Weights of a small GPT-style language model, trained from scratch on English Wikipedia.
Architecture: rotary positions, no biases in attention or MLP, untied embeddings.
Each number is 500 + 25 x the weight over its row's rms, rounded and kept within 0 to 999. Layers, rows and columns count from 0. Numbers have three digits each. The size before them is the row's rms in percent of the matrix's.

# layer 5 MLP down (transposed), 1536x384, rms 0.116, rows 667-872, columns 352-383
095:557532497534468524508520494463490549494569457459490506544481500508481473498472490460449533535523
104:470495477539546508471509491493516575489503481505489499502497476532538498524479476480490501543501
090:517468486475486512477523498523469463462552500516478493521491439554498454467491515483466459497416
099:480503480495468558476503500487546466506502473486531510497483515495541503507489512506492543495475
105:497493497502494501495504506480496527468467488518503465456524497558495477490500507509520526501479
101:455503497526485499513489531456519523514510501523470500491482477496490486486506504486531482533502
098:505518538523453513482524511477486476473500533479485465523526523408498494531502476481463509509483
098:451520543461556499491529479466497455506489504500487492520435532527524513495442487506546463506516
096:437500516471494518478474510528482508547489490511534497489510471578496478519573506483465457487472
110:466521481494513464492471503478508521515478500508485480471499499537499469459514468465454511506474
101:520527491510505483465502512474485505504508478558495455472470513460521478496474518497480516510497
107:521484471470502496475489474503447490536497513497508502511512508499560508477549508478512504484489
092:507518472491491504530492512518515470491478513500478503512487458531522485525462492513528499477549
100:491493480529490486526493530541456501468486496481451495497498490473473495482506489500512511491494
099:492500509502513488538538477490511474509474529542516477509523485494471512521475491467513502506524
100:510484484482469473498502443469508542520531494537457466501500464506500506513540521496516479504492
098:472490542472536473510503473503500491524509501540484466521522493490484478478471486490510511527502
113:487464462496525501486478515431522538505490534545469494476503495467496465495534496482470505543467
097:503547503471490481509507515500450496493468515492509466486473529474515486472538530489463509558513
098:454521496524473472518490517503499469519503530472517500503511510548487480486552518508519511489538
108:510503473531515516502497524536492551529445464509489490515529524494484466444445513484489486435515
133:479515553507508492523516511507469495513497551566487538545515517532455443481513495485479500495518
099:506517493460498510507474493521483490531518496449517503524478498523492484535471495505511510492486
100:458507488543494521497508476517467512484503539483516507519540502563496521514562479537473525508510
099:512472507502493509524510463490509489559491484486511445511512494482490459517492462471518494453540
104:536509480549546519485506490488451467501492516485492501498540514513470507506548507490483523495542
099:512485555516539483488515438499496529539495504503505540506518510508516525508542490496444493508532
099:522498513551515494562527528459522495479455500500500506525468506489550506482468493513510480499472
103:494499489512480512467497468449540519525514492536477470479534489504523498502478545486500492509516
104:469510529482510473524498521473502500493514488480495542554512475552484497485507488488500520517516
097:498447489480509489491504488457483476519503528492536516480569499486523487517540513516482509494526
097:488485509499457494484504473524550495476464533508470487454507517519486492481502483490519481510492
093:491464508474473512475577468482476460472436492513548515499528507515524466491475480511503489473475
095:482459530465485485520556525511493452467479531485535516513494517453463518454507484473483462484514
099:488495504554500521498510462530518484508480566500499515516545457500506530470489499486484480516513
107:507477502536522490510497531518466521536533466485557434494491473470499511505469484532500489513482
095:558493495509546464459512485448490468521537457559540501495482523512509516526496438487470487500502
109:478450481530484500507518481493524534441485465518522496526510479500525563507446509496521457493482
101:463465490519525481499498533469497429465514495473520515472536486506483520472505479471475500496463
108:476526501524470501484497527481521459496492495483498501544477491484470502454546489536492544515511
094:527464521446484484503514524553456465499493488497481487483479498493471487552480483502516498515488
098:496505479454479565545534533526511503519491476494533516526503513527518523451486479495483492461491
103:443477544522507489467450493484523494525527544483465528542516504467463483505520533477519477535475
106:521500472532490465488495475485476545460477434502513470459501549514524520473477487492482523518466
104:469546514532472530507455522475520467509510442478534525477413484469459519469547530466488502513429
114:503498515460461514528463485524504507503528503452442492526512540520521514468513554491512491512490
101:482511435489491511482439506456466513498486519538440547497550509477476548502464521508514535520532
106:512532518490495465482511508496511565514505433518495505489507504509522498493524470466505600510488
095:509506501521482563509507506500493515511534453480466519490440471485472537482494542510518498481501
093:514472488476553491463457518503452470507494488514490468468460497500460521504489520516480499501505
097:530499516489532524504483518482510516517493558473525482501506511551462538469473477483516453494518
106:530483517470494502526510516519509492492512473486513503471452512467445511471523534493491552482518
104:441474536503531478447530492514466554534471512483524497515491526494470491531486493496491520505527
100:482493469542508472491509489466506523501518493534541498486496534505488550520510467467528514481548
096:490521490475478513506494515531517499488489457493486495479493494532468499440498522473504520462487
106:502481502486482511456509492523464503539491498480521535517492510539496509482526502509475515469451
096:513518501526522537451501502509434511478534501532482485491516514496544492525502462489498518502490
102:535460516533491475539443552508508513507499553560519487483481488476497503474517509480546489479511
100:525498512529507460534455502494512472508517449484512518526483516480523531527491494506480503464515
098:529442520480515491501481507506491543491501535479518512478474500505513507469515480454510511487501
102:501498475525529487468507501523508530496537448473447471497483480510514520524465556461509501527466
095:523500474475504515508479545503508473521513544470468488472492498507480495500537545471484426567512
108:480471515513517485534471473509478557483491466456501521544489491505476511508501500515493522509521
106:504467521463522467486529492492538497507493530507474508490483500532475498505534483483546481493526
106:516457523506473514520495497491495458503500497530514456490513512521556530508468468510509511512497
091:481536493522533480514494443481491515495505518471508490448515519518513518507489539498535528478516
101:493511477550509492474483496521512508476496517499516525506477514520495482491539482461475493477472
099:523461478513544513489520538476476478484494499483506545453468509502543519499461516461509548496510
099:482507506493506519527493477517507470499472494500497447496491490490446524540517503474504449514523
109:489523513522509548550487456510479409491479510505528471487501457527478471513517481519504474466510
092:480446524552521480478484500526514506510501481536516512487502514483498521543495522511518489476535
093:542509498505501515472482506492567470498524528491492536481508494467507517514522479494493499499496
099:487513512495526471508510461547462524477483514494520541521514506479525477503530505502533503509481
097:484548479486531508493487522503469493519485524470526472462505501475531516461473487498532504535468
118:525517534525514563482551524457498423513446492507503480475506526486497523472490517492510486502535
098:466481509493495512474488491468501456476483533496525488513556513495478507499502539497470479507512
103:507494476530453495489523480545540543516471510484469478519482485512517501515533508475522504540505
096:515486513497498498466484517526534529519496451466508510493507508484521477494523508493506524533507
096:509549480461490504535490464495505593487503510481505484507474501528526461478491504511447553474490
098:483505502533505527489539459500493505505543501511510478466500479490506518448546472504480575472515
102:503500478478513497502516481483520528521467489506464528454533452516467473501496494505469502486507
096:477510554500493495512484467474497446503518516492524496490544547492459541543485475528518507505544
099:499557495504504482454481570452474486503524490541483492495524510521525483468487523497506532489492
104:481495491494482472461527508519515477527514451521497510502477563508466484499504544469534535470492
106:542495503509551509510467500476496518492495505490496507490519521469521530505500493486523469503490
091:508493511516508549527528507522486475518502485476479512437492520510480461470454493481482478519506
096:472522452501471535532517515504479517495528477552483484529468520527525530537526502524466502511480
101:537523494478507478499518513511524552480487491543499484518510505508498494481537499496555457516512
106:463509495483546508517526477529492516522474545510495525507470528470521538558519518489511478495553
091:483516479525469495487486543506527515465532495498473499482465520496494516543503486484506529508505
101:502538523516508484478487519504486522483492465528518453485505512499493485520476497509540482518464
096:524550487490514498506519494495469504480492585498499525505521505540506501471535497524513497455524
095:509510531510463555514471471457491452491508477451545510471485531517480539475474511495502516526468
099:499499511467475492501459466502499478467495443497473492490504479480504497503500525517495506479505
091:495536536516525511476528467506511485466527478528490522515508490475493497479484545459447517484523
096:489484513488542478501489525477522454497499518522471455472557494508480524509495510473540505517501
095:495496476499541500524521542523494504503474555504516518484540498453507482463475487499575548485509
105:516470496514475481522517472517515458520500462519527505465535481483475496475514526537503485505502
095:513506534491510535481490477444484514527510524502498464505486520524516510483494497522493488483510
101:518504516487457541478460523520469496491502462516502512467470520445496506508489457455475469527478
097:546474488466503528490500459542501504532468499510479474480531492520479504473477470539498546469523
101:471524513474514509509538496476486473495508490517471532528499543501510547480531529483520542495491
104:493519505518501455538547542499508510460541507498487494482487468515512518519514461523494472488493
103:448489502519482474533534507528513492511507510491471490516541490479514495520477533518543526559491
098:523503483464480470515504491510506509500499484503488509492469459486473519486517537518509516491501
107:534516521509515516508503535504522512490513518458510502506485463469482536496538503473502469485519
096:518467501470500514500541497506472509505466510518517540527512463462513441463518507542498522456524
095:548517503552483459541507474520473483477486516513493495487524510495536522487447482467495520510504
103:528468485511516505523509504498480474454519494511493550441502523486479517549453526518513495463518
097:541512472498469511445503499526515495500528545494498491493494533507528515497477501541482541478522
100:529475493523450494500448497514496475497464502506527467502474543505508440495559497505516499523489
094:461441527529474511527460482488522498490528530509485538447485500491520548502520549493484511535525
093:501523525511505507484486498458546503485473493487484507525463547508507564481489498496523483505502
127:514496432478487492456472516526475524515507523482498486498478533495468512493551497520499519510512
104:500484475475502467533515492486502504497518482491514508478497491497504522471521533532544573484540
105:495521526490480505523509517483492487500431513503503492542532510462525524465465480466541535498460
100:510494566497478484434577490517517551520508470532484485526517529509525498485489498432487513512553
102:474469539530506456508470502537469527495474565544479524482542497503526487457520544521528468497495
096:500464561521524509510525475464475534548477491550497524500513507512475501485510526484526494504490
105:485503485457490464433505539523524522511505486466518537530479475535513540512502525453522510505481
098:513451484492524461502490476526501477496499505525481521469505495492528504493501522499489476504514
097:485505485489461483503510477509468461512506519472501508495454531438500525472536516496489507529474
104:527513476463492508485519510487477523548475489513529565478461506519471488479505503500437508453527
095:493508525481507468511509549528480469501525499523490483512475549480488526495498503540443547504475
099:506463514465506463535496500508494498503499511472537504547494476533525472541508518501460468487494
097:457471552522496492488479477488481492507539441530477510484468512500503522507504507480450531467525
093:500543501495485528485536535500463511536473524513521482498508502533535536546502501471481485475517
105:506502528505499551514505499508516500506518507527481505522472498504455473509504519499480506535522
100:470492415486487507471520472494490514526530493487495479515478520499503494501495529469493505522506
094:530507457532486528471479501505469469455512524474539479509489516479508519485540513504476498491509
110:500493559528521528508492485482469446480504482467492519510449508476488484478476516468504492499512
104:534516529533484485499437550469511497534521488514477475494515468522482519510516546509499486495507
096:505436503477519534528499439477515536478516516513506461468499485502465499483487484471478466480479
095:549524495497466523458488522487555512521475535429482495554465504542493516544458480484511494518498
096:472512516518528529546540503480503508475490544506500531472544499513536507501527519454505468507491
095:529479441481492499494505472488481509541494532507481467473498526525513524489506473538507504498503
093:501473482482490484492471473503510539517511515508484523492496489468499502469450511490516498487494
100:495517465503481459490496477523471486469504487474491456528478488506527491513491497463462487521515
099:456513491498524445475490456465517477543477498481552555534514507496528493472466512455542500510468
105:488476469480528533473526511469518545484510470493536468524507522513513507465524474499511513519474
101:499517532492513493501514450493472525483434559508489462479514522492537486519475474513459467506493
107:513481483508479495514531486514506503533508458470496457498485494458531482552517498492519496543492
097:524474509524474514490479498513473490528481500471491470527521495512490507487511529489493510515500
104:498476507484514483516530500496520556514500509504496487456511510489533500513478476501519481486485
094:470549548488483453482496496531510484517514496433488504467491562471513501504474488558479456521486
111:440526467513471502481508565489439520523512499482465513504495491510499506528468491467479500460468
087:538509541494471523462506471526464487486500549491502498545510496471476497479548520484485488506489
098:501464483486512484470487548466453525481467521502508485485481519557497479495534499496517491518477
096:486504443504434500511512562524518526534522524513508500517498513515474508491486499499521515545483
100:521498498546534443477502530520535545511496508537526537490474515514489482529509477518509505518469
095:471474518524465477529459527485514459487471563489495515444487494459517462543501473518482459468474
120:473480543490524509581472546512482544504476550468502473508492484493494516457467512522524476497529
087:521484501510503484490491486498524470539455510481508516501520500473512466513504523526511492486508
097:492505521512505508484502527473485530479523473487512523522458469501510521473503488505536544482491
095:483532491514464490455473540483497444557488496515474505512507518477496501479514455484487466475521
099:472449457482453500498517485501528493555510487490504533516516515504493546517479445508503539500526
095:511530519489464483480495557521524488523489492546489458473478486508484505513479445507556454500495
095:516495507481527488518476511534505512497476555502528511471510514499506530525479508463478548527474
098:495464443518513526528558552471549502525493555498533484493488498507499488516496496486505534470522
107:479481497519510500497460570478498522526584522486527515533537447493504541494504481478514475498486
099:478475493450511471513510525484517435518517497534495502510491419495500524523472518523460510479496
101:476466509477528474509485519509532418508485540503455495533478515509464521509502520503529470478477
097:515527506524442497519436508505505479508457510471506480537525509439516539507462533468510490521523
098:501467522503509490535516526437503548522495467524518461517504495492453508491498491519523523525533
094:501473503529549566492513515505501387500470489490503487479552487478473490493527510481458525518500
098:464505525528457528521499497494497497468497523473496486498485498489515524502526504477485529518459
098:495500523466533560509476495470513501511492513516526419492485519550542469497481491471496497501539
100:498549476484510517476492457515481449490530489524505472533504509511505505505491538522531469512504
089:509516507527520539471493501519493469474500550496460470486520457489558458515517454460500528501511
098:529478525513525533505510509442507508501510468495564507502516499542564468546514492472467538487502
087:494527557498485488526569513453460516478489482506487468503506496470486525490520548473505494530461
111:508529514491516498492519552516531528496528484513531525509500537495521498484513478495460535490508
106:498466536469525479504520509465507544436488507514497484520479528478485476503501513496478551493539
097:518495513477485470501498530490552542498468539525477479467480482516470490523479474472486469480528
093:536513441505446477489478535489543504465471516523507555484501488502541480502477493497436500534489
099:522478517469514472553508473544483521523514498457495469459494440445476563499492494554480518500510
105:455471540531473467514495510489530497483503497504485461506508509484501495510472493504492496497534
093:522466486500541541497560565507470539492492568548516490536489530519500510502490453494553527476496
094:558518478473498545475490498501510477519491495485535492481514528506501532508524466471516541509509
105:481504516517565510466454488508465547456517463532528514521530481490510487505491499507463498527505
102:513540490474520505468509520522474462488508559485455513545492456532541545551502465523494539449522
105:494534489483503487522500494544506485529532536497490488520487522519508511502505483559545512505465
095:481483485507530517512494490525471462465474495476536502482507496506440493523502485490525494494523
096:543483488488495512492473525506502454538453507499471501507501518524472491528484470514542468519474
104:473489489496534488468487479549529510485525520486490482469455482487540489460501500495509455539458
096:471512517520508510500488533496482483498483525472486498499510507466515482468475530514478526536471
103:454510526476470562525515501485477522502466497464522540467506519516483459495516489473511524495492
094:525512469501508500497473478487460472494527478498556497482491507510470497487476449516488502494501
095:500472486484473467479493467534484422509499489497469514524491496516477509494475492454459499495513
101:527544510526514495488516463491507476452501483510469481494496500540512476497506487530460503501518
098:456491520545512491513496505462503510494467504483533526507502492498550484519511475448502486542513
099:507492478479440467501521495453509549512530477478503481519505527462542481525509505501490516484477
101:531488522494533520512506500488526513494477472449486480498498484500504477485468502477494486495526
104:520496532539509533499470538485518544524496485524492495482469469477516490467532546510512519507518
096:520493498531503504500498513507531499479476563514517483538491520499499557511552492523494514511512
099:463507501505489493520511515512496488501492486521517536479477477526488474465496483521507512501507
101:515481485495480523519513532469500445493525513512457489518494503487469512488534521489508496530561
103:530458493525489522540516483503498535489481482504475500576478522536501497532476519544473496531489
098:520487501539469533486461527526456535514488488496511508454484487485480492515521526481468522544464
095:436499493511486466483493507472524501539538473456486476463520509541501535496479569466479529524502
111:495481545493533511484550528452481503531494516484527484466543501501516467488493507475542474526490
106:452486557534493496526519499541497534529499438479518491489490551494466507469480458526496518483473
097:493480454494490499514480495497538524493505514482477440475537523490487516570469529495467496499475
098:512471518553516522500558526490495522486532559526544495533463461485494512458503493510509491486458
096:515495538511477479483496493466478535460522521503500495517511501461461530489531525495474488505469
101:502539471485496470484511456490510500463464464492513474512486525550478531492502500499476474484538
# layer 5 MLP up, 1536x384, rms 0.115, rows 668-872, columns 352-383
100:512513523512539508484488517466482502538476502544437550544485499494514486537517508470478475506522
100:479514490491478554536486468521497509528423483504486559526539521490478466520540471513505510521479
096:518533515526461531510496467504528503506527467466495497498538490502500529513483501505512492479491
108:515534474547524495470542499502492509519503495517513489507496469539509516489497514503486507526485
101:518521493502503484510549460527496531476492499455454497512482481536499462528464486508435504443502
100:504536485485498439507459494472487496535499505514535483543501495527501534512497510524519522477480
096:538553482522474528527516498524526502550497528493497502523494482472501521541554537465460503481515
094:524501508489492472508517484493488518466515499488471488538500517449446502513507526532478521500497
103:497506522485498490520458478490508510533483466522545513500484507484494489527500503482484468515504
101:502501515489451499499517523489531482508469500514510483489513493461482493525518480510515509582501
105:514522455498499499513468422470504480512483531480497506481523491518537516531500503495459474488489
093:503472486455540538518461536504472513502494441499520473490513482437476472475516449522497498519468
109:486512530509538485499503532480489507501488508542536485510519499467534498519516482469487480522528
099:524481547557480533510528500531496436559529475498546480466501485482473494464500510497483508488476
092:495504534499528492470444533506514475514520522532488540509508511513469474464481499474465464498532
098:476504462479500483516508505490448490475479492507495488491475482470495493466465483485506494551482
107:504478513511510525583451522475511510504509483455489461515520501490498512491482493467490514515471
094:509462503488509500483480493513512496471495511480468532490533548451489503521498529510503498502504
097:507499507505514505524492521520471515507488487479529484477476533515508529495538526470470510538455
108:491516505502463508521508524479471514485488538472480527476513479528524463504512462506517499497514
148:526524470500497491497521517493512524490484541512504497544548509519509478465523482524458493504528
098:490505483504510521500558520502477519503470521506465497495521522508445513499510478544491484518496
099:497500496455522458435506465513467520556514490514506505483547527494468525496475478483506522496504
102:479527481485482488495515526448473481517479493507493498494489528520493481470517502465476501521500
099:531506498495482547516472478499488506484525500440508514521520550482508530476461492487463511518482
104:502477501442511487486536473520528503479508515475536500475533490465530505540490518519492432509511
101:510505521479498487496472460566536495514517480462515514502472484515475513479519532503535538506503
098:517499476529522506553507529515509463486519509499535498505546505519537465474462482500513487470520
099:514487515501492506486500508546467515500516481493517501451474535485488500506493471511490501496514
104:495546474525488491502498520465482523486510517474491475506495518534486499489509524475501502507484
107:505466525500483507509520481504520502488524519511445518510512480486522489496514496521479493487512
093:477525481523471456461502473477512542526528537490496494482489506483487519488514526507498509516540
086:496483496532470525496462466531490516503461488478503487510496460511489478533497527488499516510512
101:504497478485492504514508500551504511504515486491476534512518526524503491494510524490504517472545
104:504426505505476489487476478517530525494450508513499467477507519412552457480518501492534507492466
093:439530536507483554507494536511508503470493467472503534492500491508485484482533476492490478516464
107:462518545499496533568524482526508491505518515474515490490471531518540523506484533520533447520526
102:494514525500496548504480474466509503502475490524554501502494540476514506493483513479541448481505
106:498531527525498552487489508459535473497531509496471477462438459477537502505529479538492508479486
095:444571505483529491512503498512523520502521483467531508460484535501446477532468514489512461514521
091:525498491497473493464497502468502515428506515506499523485517486502508444512459478522491460475513
106:490493493521478535545539529502496477487513542446479481504535476484494468510499473540394495500509
103:495522482486478540484493481511510477464465554525475466477455464484504471492537491475471492515529
103:465526467531541524486522526477537515474506545449537493513502532487496506511485524485506505516522
103:503527520507490498509493481482449478499517507548508494539553513513495488479496514445526511483478
104:489525509528480500517526511487527504441497481539482501488483484472500492521480450443517461514454
091:507494512488461507513478515503534455510500505527461495465504474470506478471513458497486558527479
095:514484507500522440499467535505515512511504538511471487462545514514478486501494467547463512473534
091:492506498466508525529543537490504471494508482479493540538489492491491451476473515517514506517509
091:481487457514519484502582488515487545521538474521492484504513518488545453552501500497525515516501
113:501474486480472490534480524503530550472501540484467515499474496470452536488477457528497482494489
110:501517530539532538466530505496545488533513501487493481507471550504540488482470469501491457514506
100:486517533488529464547461507519496483530492500448502475518470483476525461515514499515478463515499
099:488498524497497510475509485482493490508528562514469481489558497485501471492501459487507513522548
115:514556543498499490479478491496522495535466490503525526528507449527558499501511507518480482482524
097:504519482541461519503506517490526510475508478440499527529487505580463552507497539507528467509538
105:464516525533476505494537509455495475473507471489502487501504477511465475536526479493573499479525
097:475449510503491499473499473436481495515482469509514443518539489512512486488499546500494483489500
102:533456503497531512544519464520526512530485532463472482519518478453520508506506475456489448456478
095:487497523513490499497532497511484540481515499498519469460526521497481488490531468518472500494486
093:481498483455522510508482473487462482505509503477522547507453531519470518523480505535532550494513
106:519460537518492523542478516500547498536551554465496482513490483505496502547505536485508447488504
107:513487499461483555525536523504498516485555476491462457531481502475495504553538485490511506472501
103:506482498489516511501488521468479526489489488483515492468503521527521457500506527477510470471498
090:542501485509465523476485447475541477528510495490467461514513493451532483504468499535521516514487
100:508464504486503454502518510489466495501489481501500514526478511467514490456475473489431475483527
105:507530425557479515508533464492465482505503514498491483561476508529539514499510486485501523523541
095:512538484496487503517522502515483507551517514479536520485502534484523468474490449488473541483445
120:512496493486509507470528500527507452461511493505491485548507480507544460538483469532510499518478
097:479493468463489519513493478512503494529469520497488513458461507486522494447528493492486461517474
093:471513511447472511528473472490447522482480469482505492496422488516494451545498460518535504493503
105:482473465508513505499481513519529497510500485514480491508498484497528474533519450485482509481494
087:522487468524440455523518467508513505489502472508497522516554503524505492532510466518427488512520
115:494444472552481491512531482496508467485475493508463457449480490450459479500460489462493446502544
105:543546495497524510492571472484519447486467438489536514536485473483535457508551498517544496517528
105:499508535463516478475519531502509501492520502460486483500508468468486480468465476513442508501512
093:498462519515478563524505496492505497477469516547504499496503489490497491489490527529489491473465
096:495539532482501533487504464505493471514486465483504488529495478520502486516482495506498484534463
099:524501509520499502500528477486488477499516515491533480505511475497521518476493488462516502476488
099:511543521486526471544505497554443544479533502533454500482500476533487489560537509488461444493474
095:470474493532513487447466510522499519462498528464526490494493483532506506491473501527492502498496
099:470453531521493516530518462554490491442460518486487518531525522460468511509529476521450474509465
116:522505492477520520504488493502511494493501454521542504491471446521497469512462518511504453505470
100:469496483536504486518511476508477518536493475462474491472458472600507505526562487519519502497498
102:501486492484467466495524476520487475525486494496509524510494445503513558563537480519480468484506
095:521509476523473544483492522541487468531534495532499498478509514525551502454499483490506498520537
111:498476493471479456495496451489530493535482546512501521468518488507484534493536470497505508506547
099:500487493513537534477497476492496482498493479490480513498523473480524489533496477511481486549499
088:483489490495489520483523457503483474527510508477450474497540525467495450470507515509511507440468
097:477524497491508487512466517487542485479528455482506461501482511488500495519461475508534496521472
102:462456518477454507538488526525469527497496501477517512471466504487491483476473494513491497489510
095:449500518562533456507541503507508482538525508493502468537498485465534503511509479514490481465510
090:515477529500506509469505508473482489501472509516505481537492524537478518490526516504515466501547
092:523463478542451487507490496519484482498493497491475489548524545563474486524516470483508482557491
091:537500533493467503481447474514416504484513530508493494519516464510544485477497536529495487487500
099:477539524496525503505516545517541507456525497508508489535502539483493468497547508511483484481496
104:527510472524508491503510489506512550511489526524513474521489480486463523463477507532469507485520
093:536525490529476488514487476536502469507500471495501520499537481510473508505487450534534502457486
101:515510461474525484502502523499521471472505532518500473524480427494542476486485477516500516423500
096:497485549493473522514509526528494528479524515498485488496533499508518488522514486491544491537556
096:486509524488495506474529459523496475504512523516519475525535437514478466481523520501509497494502
105:485506480529494505541514441522512496503527497500552506522487474478490482517476477502543493518500
103:528500502485510530532505480411535470446496512490530484543541544514463476534501506469491515496485
101:516507476514501462474496524464502535472486506510501476541506489502450500434491454515498511450482
105:504501538492512503526469503464502473526517520495526477455503533516536475519498534507512493531527
099:526506520492475482508494521472547487481571515472530479516498511445499503499459509483522518475483
095:497518533532446517520477496491461497474507426523519483528513498502501490519502495463495501548535
098:516456507490476488498509524508491506549507464489489522479532511500504487524470493505511475456504
095:489485529491484459553494483504500491496483462473466496478496505532456471491480488474518437534529
099:512529473521510475477490538486497527487478499497506575506524501471496516523501484523502530496475
108:517447486476549469516555500483524496508524515473472480487514438494502504488535484525461465504494
093:490462519498472471548493490522445463503527522533452444503536464538501469518528522459499506479476
124:526505443467512489499483529496483476490520475495455487497468495509492497498489492502523521504471
098:497495542508483495487487491484486475524498516513488424521532448499493516525514550502544471501502
100:487535486504508524505518469499498457521467446502520466510468503527536496519509500480551500512477
107:493485549462485507494551541515489512483514499449447491512481473493493518526480522485476477524497
098:501508493515478517466475470533505498489523496563497496510499489484505546529508487491489503461515
095:465517473491506469499536517501503512519548506514521546527488512505499493507531492477496502505484
101:512532509497490487511530456507488483502462511515460502515473571514509512503579452498495510522511
093:507499490521467485529455524500504501512472467453533500495522492505488484484493501525539500523440
098:543480485502509483498432534546509491465458508545500455493493470526487477506489512480515503457503
096:514428487481505525493505507496503496520472471491533502550539477508522524496479491480527506525522
099:515525498548558489472466478515464502483507509505498502523517512548485507436447487547482447531500
105:498453499509522518508495536471483509471493539502473480472474501475496472488531506530462495535510
093:477522474483520543472565464477504513522481524525515509445526550524468501493503496503530508510495
088:521491497518526442498474489529520483487565470488498502503490474497503469480486483512525534500498
102:537483498487521497562471485515530476551525516498474531519517446426508483497515521537518473527499
100:493553453494520508528499492468509513513513514511493551522492469527522529480511510486506489455560
102:448521505505546472503513490480436510469495507529484433472540501473503493488478526475544486488509
100:487527504512486518506490553507496543488500515515483495488530505497515472516519503509465528507538
102:524519507523516466522484479475497479536447523468504498477466502490528525478489527536467481495509
102:511515484502479546520458509503549493470501515498478500489472493516518492507530450550534486496511
101:489516525492548480527473477484477518496556495495502488477516460521486499492481492479522502505486
106:521484522504461486473456499518519498498492453475492527471464520505467533484509484536486498538456
101:508533508542517470522533520500496516521487505468555492490486479473482481497497494528459487459491
100:508524481495567510517486490447527512493499493511502499471516526534509478526458425478531488513482
100:513501560523492528460451484414505552519488535536476475478495550459501542514513506492474448521495
102:490500466464501531476514519534472505508512506506529519526487485477529468478518494466486491545529
101:473506494477506468528479486494520510510506480465483475520473543517499482503494453474513507520503
093:478460509520487454460485515507497494528502455489486530539508463517462519476469483518530492506461
102:538487514511518488515509525569513533527474485462505506535475521459504464519525475526508511465488
104:470494507490506538538506455509434510458507486506486512518516494517517489477475456539504499489485
103:493476459503485465493520513497497518536525534500439507475503508506521498498490464458445500520535
098:490498537469441492520540493502488496521509496486475476510526512464514499513521434451479521521501
111:486500525515513522494506512530488503493539488519447512493471469490501476482520513495535461472446
099:482519478491557534550476501497557500481508492471489533493506488552520473494500512514473504518529
095:503484482463524476578495502500499500520481499485466527503488497479470514481509459484494490507491
095:511440535478487516523523473501488494475499491464520521452482493496552512549529482532501487498485
099:520504511471488471502548541507458510514490486508505517498508525530492482490434507455454486507476
093:527558493478482515464519499500487495509496477519511527476517499520532538483530517483519526536541
104:493472541514537479500505549533435494488457471543509503481505510476495478511501513477584497494519
099:488487517533467492507479470547458506480552514477469504473478545505447497487516462480475526486469
109:471478531486515524482529482477490509507527466495510479523477479493513501447496486449498492524507
097:503477523495485460517483478523499494438518568456505499477514514507485470535547560524506524539526
095:500504514510519518468524524469519540545529484517520498513527508494501506501438507505496477491493
095:548512501509516489463491496481485510459473513496536539506482471480501504543513550490479486471498
092:533520444487511520517525501490572529493547484509456498493469481497468481497489489499544504476473
102:457493479481469512528490549490540524486476502513467460508533506529519498506516444469483491517501
108:504506528526446531544544489468493466520500492528550478524544491494493539510429488497523489511473
100:534510486503545487523512546463498485525501486512479528498488444450532489566544495505465473469503
105:478494528498517548510529484509464479504530533515497472531521492493458520487487488512510446485487
098:526471512511467519491516528508506491510493472496493514544497470472504551498468485482510457485484
093:520501501483472508488500479537523450508478488484491552496485504466525510486473492502478485497507
114:525508469535465486496533472469489477478468529504522522525493475490494480516522523486561466523532
097:515477502449487517498524473464485462519528498512516530500510502448440521535507498528497471460529
099:480531464496510516500494522485500492536516538467493487481505524523533499472460504493504494534499
102:507524495471529499469473500541513480501489476480520483498509500497464491550487488491481506513537
108:493496486455521471512471550484518524516536499511498536501499532498488527513528532486522490493476
105:482531545521495473460490504514488514499507473495477487511532478504505519475503518437512477506540
090:490485462469486486485482498502478492558524508507536524522506526476535492502485489511493524492541
097:476496511517454523510490432478445467483480498499495490513505467522464513507465511497507478486507
102:502504465515475476501514497513488476482508498485553502524551482514494451524479488519505471522536
099:477492546484544482527470490545490519510504450527493497529519513485485484505537521529562517457534
099:485485487478523485506486473500466506492493470510473502492528480508493472527483540480501479523471
102:491480483513469566481503482547473504570487462537505518504540491522493469480468525478466503574492
105:514473515472497530543471501490478529518495505509460451542483482506492482509487494489493462518456
097:492507462510470509527458458514529501508481515497486525501515479453518490524511469467549489473462
107:499464521472535527521471528526446494444460506530522528538527486520519491482512533487461478488480
097:530480521520507476518521534467495504518532468525523526496507496462552486535522516523454489506519
102:500449514468522453490523487501502501488509495492475508471487460472477464484509554513466505507498
094:482477529491470523499516471475459492484468432451518482487512488500460473466490474463489500508484
109:505503454486563468512533524507475496516544498476491504462483491538496518495476524518458457507470
097:472508447539505477494489514483475498488539496504522488499525475506501502479490486475471489469488
104:498540474493461526518479488485502515467540503507487511517501465488496556514475489478505487491501
101:541522479491510473533480530489496512483513480444472521545491470497471495566526508487523509502517
100:504514517509458533486487441509498522552525497507521515555476511485519538497539509534510524485520
096:532478521526485504518543512468494493503476520447477476491485535502487515486541469471501555545541
091:513508491484521543506509550495541517465526525469496465490534511502499471466512494524519494461477
101:501507504490504498505525496485510506470511507445466491485506488483543470534509487502495473488513
095:502501536501487455506513517527494513497531498505486521518542517463488504512487511503517485529502
102:517478493495540462487466496484504525507506511491512473440473492508482522487459575490528461490536
100:501515512511476451476500501470503507479494519495491482493524498481512467507512487515482516512486
098:500496576523504516554488494494452480518539493512479495511492483460522516486510540538525506498521
097:446492528494514495523493530517496472522549476448507530529489451474507463475480487485479468503525
099:510492517499520462528498461459500488477472506492487508504517524529553460463462489477484479513512
098:510565503498501503515502505505521495458497512544460482548504529513509514486524507511504504506518
101:497469504498538450492502494487487492511514478511503497490506505483474486519510461529496493489501
091:464501510507491516493514491494539517508494513510453522533479497466527498462459482522503486497531
098:483459494537501512503495540475477474525507513505509483551487486488511487532482453504491487507467
097:468498520501533492488543521472513483488493519491547488491490509498529521488532517504513474473498
105:458481538494511468491476507481467503482493517531511513468476536483496489506486494507491466494504
096:481510530513495553499547476516478504507460546462486468491519479513556463495481527525528480488477
097:505484487555474541521497542527481489566472447524478548520553502466501479479486521484439495493497
095:490503464513509513518496507486492467509525524523519484499486509498533544556512499521511475510488
103:464550536497466514506458506487478492513500504509549554527448523469555487520494493493524436466556